Part of a small language model's weights: 1 head of 64, no biases in attention or MLP.
Each number is 128 + 24 x the weight over its row's rms, rounded and kept within 0 to 255. Layers, rows and columns count from 0. The size above them is the row's rms in percent of the matrix's.

# layer 7 MLP down (transposed), 192x64, rms 0.0825, rows 129-145, columns 0-63
size [ 90 116 107  86  95 108  87  88  84 108  99 110  97  98 101 104  96]
[[135 120 101  98  97 156 131 122 133 184 112 132 128  83 136 119 127 139 115 149 141 133 155 131 148 114 134 177 138  81 132 133 108 151  91 104 146 117  82 129  99  79 133 124 153 125 175 106 131 151 129 134 145 151 167 127 143 105 117 168 143 169  93 118]
 [111 151  89 178 103 131 141 150 116 134 117 112 124 130 172  69 113 140  98 155 162 113 142 143 160 112  91 113 138 110  62 139 115 134 108 129 110 164 128 154 116 116 124 118 108 165 128  91 151 132 151 135 115 120 120 141 146 127 145 183 104 130 110 152]
 [116 168 151 182 133 133 130 134 138 100 125 194  89 102 148 133 130 122 120 122 140 147 155 120 119 183 136 133  92 143  77 145 113 148 100 111 107 155 103 158 136 120 117 142  90 113 102 116 111 121 103 102 149 155 114 126 153 132 121  95 124  96 163 147]
 [108  94 153 177 110 113 161 127 135 134 133 132 116 104 166 126  78 121 151 102  90 141 142 139 158 137 126 143 140 173 131 142 120 154 143 123  98 118 133  94 106 112  75 143 131 154 111 120 126 146 107 136 114  64  92 124 143 160 109 166 156 143 114 149]
 [ 98 148 140 119 173 136 101 163 172 100 141  91 136 145 103 135 165 146 183 121 120  71 165 132  96  83 133 169  96 126 120 159 137 112 139 124 133 121  96  94 101 131 105 124 127 154 140 138 112 127 123  92 141 132 119 151 135 148 103 156 132 108 121 118]
 [125 132 142 174 152 138 148 151 135 157 166 143 116 128 132 114 143 137 113 117 146 163  64 105 116 112 135 127  82 125  71 114 145 133 133  93 182 142 131 161 110  91 154 127 142 123 130 132 136 135 149 110 120  89 163 156 122 135 113  94 122 115  88  98]
 [176 114 120 137 115 141 134 136 161 103 145 101 155 115 107 127 117 109 154  71 134 143 162 136 125 107 133 119 174 115 115 154 184 118 123 105 130 137  75  92 131 162 123 140 136 147 132 119 116 142  64 124 139 105 116 108 147 141 145 144 148 123  80 100]
 [142 135 130 151 134  96 158  69 123 136 130 106 154 125 142 132 101  88  76 130 162 186 110 109 146 110  91 191 148 115 134 117 137 132 118 153 167 123 122 114 117 136 111 104 145 132 130 133 105 130 131  92 136 131 164 139 111 144 102 108 108 133 175 154]
 [113 104 122 147 115 112 129 138 149 112 125 180  97 161 147  71  93 153 120  97 159 107 157 155 111  63 115 143 127 108 134 123 114 113 141 120 137 132 139 190 125 140 125 167 131 118 137 108 100 121 138 174 148 112 131 145 144 136 139 157 125  92 110  95]
 [130 120 110 152 116 137  88 141 170 135 121 135 123 111 123 111 138  80 124 200 129 113 135 143 126 113 148 129 131 125 165  91 116 126 129 152 117 113 151  99 156 154  73 138 180 156 112 138 134  85  90 169 106 111 145 120  87 115 118 115 122 134 113 147]
 [146 155 141 136 117 149  93 129 119 168 137 134 158 145 116 179 119 119 102 124 155  92 136 155 116 106 110 124  96 115 129  92 115  60 121  75 155 179 108 134 123 105 124 139 129 181 111 114 160 165 135 136 144 102 135 112 127  95 128 125 144 139 117 142]
 [142 114 103 136 141 118 132 130 188  96 131 138 128 131 112  77 104 142 114 129 141 162 154  85 137 140 125 103 123 128 164 126 156 130 189 106 132 154 101 108 140 161 137 121 140  98 145 107 109 134  95 122 177 141 157  91 136 137  67 129 102 114 127 126]
 [131 125 112 171 159 164 122 122  61 149 107 109 146 122 109 142 134 136 172 124 148 172 124 123 137 121 150 172 133 163  88 133  79 121 146 133 108 107  90 117 146 126  88 120 125 122  79 101 138 104 150 161 126 149 162 132 130 148 143 122 112 104 129 126]
 [ 96  93 137 155 132 189 111 134 161 161 147  94 129 162 145  92  93  87 137 112 145 143 118 130 120 107 136 130 108 113 119 194 131 121 138 100 144 130  91  94 132 139 140 140 121  82 111 136 176 121 148 143 125 122 164 107 116 125 112 140  90 114 125 146]
 [169  98 138 142 137 135 109 103 171 122 105 134 136 140 116 139  94 112 135  93 135 150 110 152 129 117 111 146 196  99 133 114 104 163 120 136  78 161 125  94 119 114 122 145  97 168  98 105 105 128 121 150 140 160 117 127 146 122 127 127  94 148 128 190]
 [119 157 149 179 155 109 129 145 100 165 120 142 109 135 134 132 116  95 110 146 150 126 129 121 138 124 112 144 129 124 120 201 106 170 118 150 129  99 124 101 128 128 148 166 117  96 100 116 148 123 131 129 136 144 115  98  93 166 122 115  63  81 147 108]
 [161 117 144 140  90 130 120  84 141 108 143 174 155 102 157 154 126 161 128 115 140  84 116 123 128 103 100 163 147  96 133 117 170 151 141  83 116  94 166 135 103 141 125 116 138 145 101 106 110 155 119 149 145 146  90 117  98 153 155 118  99 137 112 164]]
# layer 7 MLP gate, 192x64, rms 0.0975, rows 130-145, columns 0-63
size [126 111  79  85  99  96 101  80  98 101 118  86  99 110 105  91]
[[142  74 119 142 103  89 143 135 113 145 120 123 142 149  89  88 163 129  85 155  93 125 110 105 158 119 134 110 139 142 144 107 137 179  88 153 121 127 155 156 150 126 135 113 124 149 148 156 133  92 122 109 104 132 136 176 169 137 122 116 109 122 148  82]
 [ 94 152 102  98 156 114 137 119 124 124  91 155 138 113 103 104 102 160 117 152 129 133  90 118 133 169 122 129 137 116  90 128 118 131 133 154  79 112 115 138 117 163 215 111 137 129 120 104 122 166 143 114 150 121 120 166 134 140 129 120 133 118 134 185]
 [103  86  98 152  95 157 114 162 155 117 184 135 119 159 146 142 123 147 107 112 142 117 177  94  86 124 140 128 178 130 123 124 139 125 100 125 124 114 139 144 130 126 129 178 134  93 100 104 134 130 102 135 159 132 100 114  84 127 142 145 137 138 145  78]
 [117 145 112 114 113 166  96 120 104 159 114 159 108  86 159  99 118 131 119 175 113 144 131 136 166 152 177 148  83 155 104 115 148  79 118 120 118 116 163 104 154 152 119 148 145 157 124 122 150 136 126 184  89 135 123 102  99 133 120 132 132 129 126 104]
 [ 87 115 150  82 156 111 188 148 155 164 130 142 135 132 124 100  89 132 157 122 148 137 160 128 125 115 100 110  97  96 137 117 112 130  96 162 150 127  89 141 145 108 184 161 133 132 122 108 133  99 147 121 123 117 119 126 140 178 114 150  99 128 129  95]
 [128 124  92 148  93  98 144 139 136 152 158  74 104 146 154 139 135 115 130 167 110  94 150  88 140  81 106  97 152 135 129 181 152 162 114 109 148 146 121 122 125 124 135 167 152 127 150 123 137 125 132 122  97 148 123 144 118 158  99  90 122 155 149  84]
 [152  92 110 136 133 143 114 109 128 109 135  72 109 209 152 152 103 139 117 149 127 135 113  99 109 155 184  88 110 129 129 110 144 125 124 121 151 112 100 125 164 130 139 119 132 122 140 128 153 138 112 131 104 119  69 150 169 112 144 138 132 109 128  91]
 [129 147 121 155 118 119 115 143 124 114 143 106 153  99 136 140 182 141  92  87 136 138  89  91 108 122  77 125 131  95 139 152 123 129 126 113 127 147  93 131 156  93 116 121 128 130 103  91 107 144  95  86 178 150 147 112 145 161 123 151  79 132 134  94]
 [121 132 145  94 130 148 121 104 116 155 147  85 117 174 119  94 117 109 104 112 139 132 121 152 120 128 109  80 140 128  85 142 153 126 119 159 130 147 116 150 102  78 135 171 154 118 110  96 120 132 172 148 118 131  70 133 129 150 154 162 118 121  90 162]
 [150 147 115  76 121 144 114 120 143 145 175 125 120 132 119 132 144 109 140  70 149 154 123 170 116 165 119  89 101 142 110  84 153 123 102 130 159 138 137 153 134 126  85 148 152 155 155  71 134 147 115 110 137 137  92  95 148 152 104 107 137 135 124 125]
 [159 137 126 105  91 138 123 108 145 108 168 140 112 121 146 132  68 128  83 108 158 145 120 122 115 114 168 153 111 161 121 101 188 126 113 132 124 147  94 120 114 125 158 120  68 146 141  78 135 127 111 133 137 145  98 139 127 158 150  97 119 100 134 130]
 [167 116 135 121 129 124 115 159 117 115 158  86 169 142 137 115  99 188 126 140  88 143 112 124 147 135 140 144 148 139 125  75 141 135 110 125 166 153 124 165 127 111 128 102 140 118 155 138 144 139 113  90  70 118  77  91 125 169 143 122 113 122 119 142]
 [ 99 119 172 168 125 161 139 123 135 153 121 111 123 198 184 129  89  86 106 122  98 119 111 136  82 115 139 135 112 118 103 148 104 114 115 116 111 128 138 115 124  92 146 139 129  99  84 115 148 125 148 151 122 143 158 149 135 141 151 153 106  95 123 157]
 [128 110 139 125 158 111 127 130 104 117 188  85  84 129 122 134 172 123 157 107 104 131 139 140 130 127 116 158 119 104  98 101 157 162  90 115 187 116 108 139 134 120 166 123  96 151 117 161 115 134  98 106 134 132 108 153 156 128 155 131 156 107 158  95]
 [ 94 125  88 148 123 137 172 131 129 133 136 116 110 133  90 138 132 131 168  99 166  85 101 103 106 113  69 161 109 153 140 167 142 106  97 107 130 140 165 138 157 125 130 155 113 112 112 118 148  85 143 146 135 156 143 176 102 137 117  99 140 140 130 112]
 [115 102 115  80 143 142 114 127 105 179 148 129 112 169 154 128 155 137  90 111 113 118 146 136  96  98 167 110 111 121 113 149 163  92  93 155 126 104  63 120 127 138 120 143 136 111  98 137 158 133 121 119 135 139 108 171 152 127 153 108 149  88 106 128]]
# layer 7 MLP up, 192x64, rms 0.0852, rows 130-145, columns 0-63
size [112 106  89  96  95  84  92  88  99  98 104  92  96 101 101  96]
[[128 156 113 132 109 144 128 133 131 145 105 103 163 111 144 129 117 149 113 138 158 129  98 145 181 124 106 141  99  63 100 146 130 172  93 135 111 148 181 136 102 148  91  93  96 159 121 101 129 111 111 111 151 147 148 109 117 166 104 128 144 103 140 153]
 [119 130 117 100 131 140 131  76 122 113 124 112 120 136 154 124  75 165 139 128 134 133 162 114 152 167 156  90 163 133 155 107 193 133 145 110 102 202 135 125 160 157 117 114 156 101 129 112 117 117 145 116 145 117 130 144 112 136 122 165 103 115 109 118]
 [102 116  86 152 113 149 127 158 117 164 129 160 154  96 142 133 121 122 112 150 107 112 143 128 101 148 145  92 154 126 127 126 121 183 133  94  99  81 180 167 132 176 142 129  88  94  96 143 118 149 134 102 121 135 114 133 130 133 148  93 145 131 154 107]
 [114 129 128 149 106 131 141 107 105 110 152 169 125 142  71  97 123 170  99 118 147 157  79 108 134 150 153 103 105  85 147 148 168 108 108 122 116 131 137 137 151 130 114 165 121 102 153  99 185 137 134 127  91 124 121 136 147 131  92 138 168 134 104 129]
 [138 132  95 177 143 126 104 103  87 108 119 117  96 135 163 129 155 128  97 145  87 124 113 126 111 117 171 125 113 147  75 134 122 122 129 126 133 175 178 139 134 162 119 115 123 102 133 143 173 128 126 134 135 150 124 170 104  95 162 100 136 115  83 125]
 [118 137 122 123  54 130 159 144 135 139 172  99  99 111 103 147 119 118 111 145 183 129 141 122 164 139 163 116 162 143 160 100 123 134 127  89 161 123 128 122 126 153 160 148 120 130 149 117 113 145  94 103 107 124 107 131 170 119 103 135  80 111 155 108]
 [136  91 110 144 126 102  97  66 156  71 131  99 150 178  97 138 114 127 107 113 123 140 132 127 112 148 164 107 155 121 172  90 162 141 149 115 122 116 112 134 168 147 150 126 105 141 150 160 132 119 154 155 125 101 103 118 153 100 133 136  97 119 119 115]
 [151 104 111 141 139 133 103 158 118 154 109  79  96 135 167 128 142  92 123 191 145 145 133 110 129 186 139 102 114  98 151 134 151  95  82 109 131 106 170  97 145 117 115 151 121 111 141 149 137 131 164 116 126 123 131 129  89 117 120 141 123 127 162 166]
 [143 115 152 109 134 144  67 133 121 148  88 119 151 148 110 129 139  98 116 148 136 140 134 179 121 128 156  87 137 171 128 139 143  95 162 170 136 103 130  85 124 108  93 175 163 111 123 145 141  82 138 146 128 111 107 100 122 127 136 158 140 163 129 122]
 [101 143 114  95 134 106 140 139 140 153 147 113 106 129  94 112 183 117  82 118 144 141 138 159 138 182 138 116 116 179 110 103 167 129 139 125 156 115 134 151 152 152 109 123 135 131 140  85 152 133  92 144 138 148 119 115 125 121  81 135 173 104  88 105]
 [110 132 110 104 115 150 115  96 138 134  95  82 136  81 128 164 163 141 140 117 167 145  81 130 105  72 140 143 144 156 127 143  99  87  92 143 174 116 136 136 143 107 134 128 124 141 118  95 142 133 189 118 142 117  97 115 143 131 117 149 120 140 156 118]
 [129  92 129 175 114 130 118 141 108 107  90 107 126  95  79 118 148 124 157 133 130 139 113 116 118 121  88 139 140  89 140 123 103 108  99 157 105 112 126 136 160 117 159 147 130 130 189 133 103 123 148 108 100 115 128 103 188 119 151 183 132 142 139 100]
 [172 150 138 100 150 123 162 105 124 143 131 130 133 114 116 112 133 143 158  94 140 118 125 121  89 141 161 130 147 170 113  53 131 123 121 166 159 161 119 153 104 176 121 133  91 136 125  95 100 106  95  99 144 150 123 140 102 158 147 128 149 144 124 107]
 [159  83 169 139 134 129 146 130 117 110 121  92 129  94 144 158 111 111 175 121 155 126 134 134 131 105 107 164 146 142 151  90 138 136 105 116 102 108 173 140  94 124 147 104 107 158 126 165  74 158 130 152 164  97  99 133 151 116 142 109 136 122 165 130]
 [112 140 127 126 161 121 143 123 142 147 131 145 167 151 117  72 107 182 127 155 112 103 142 102 170 126 118 168 101 133 143 153 140 153 135 142 105  88 102 137 109  83 114 102 138 123 128 164  99 116 162  82 133 130 173 140 101 129 112 127 157 120 157 110]
 [154 117 153 101 116 106 110 144 139 120 102 147 174 158 125 168 144 167  99 115 140 104 102 141  97  89 166 156 157 110 174 122 164 122 133 116 102 100  81  98 114 123 105  90 173 116 110 149 102 146 138 113 134 134 122 118 149 155 130 142 109 147 134 150]]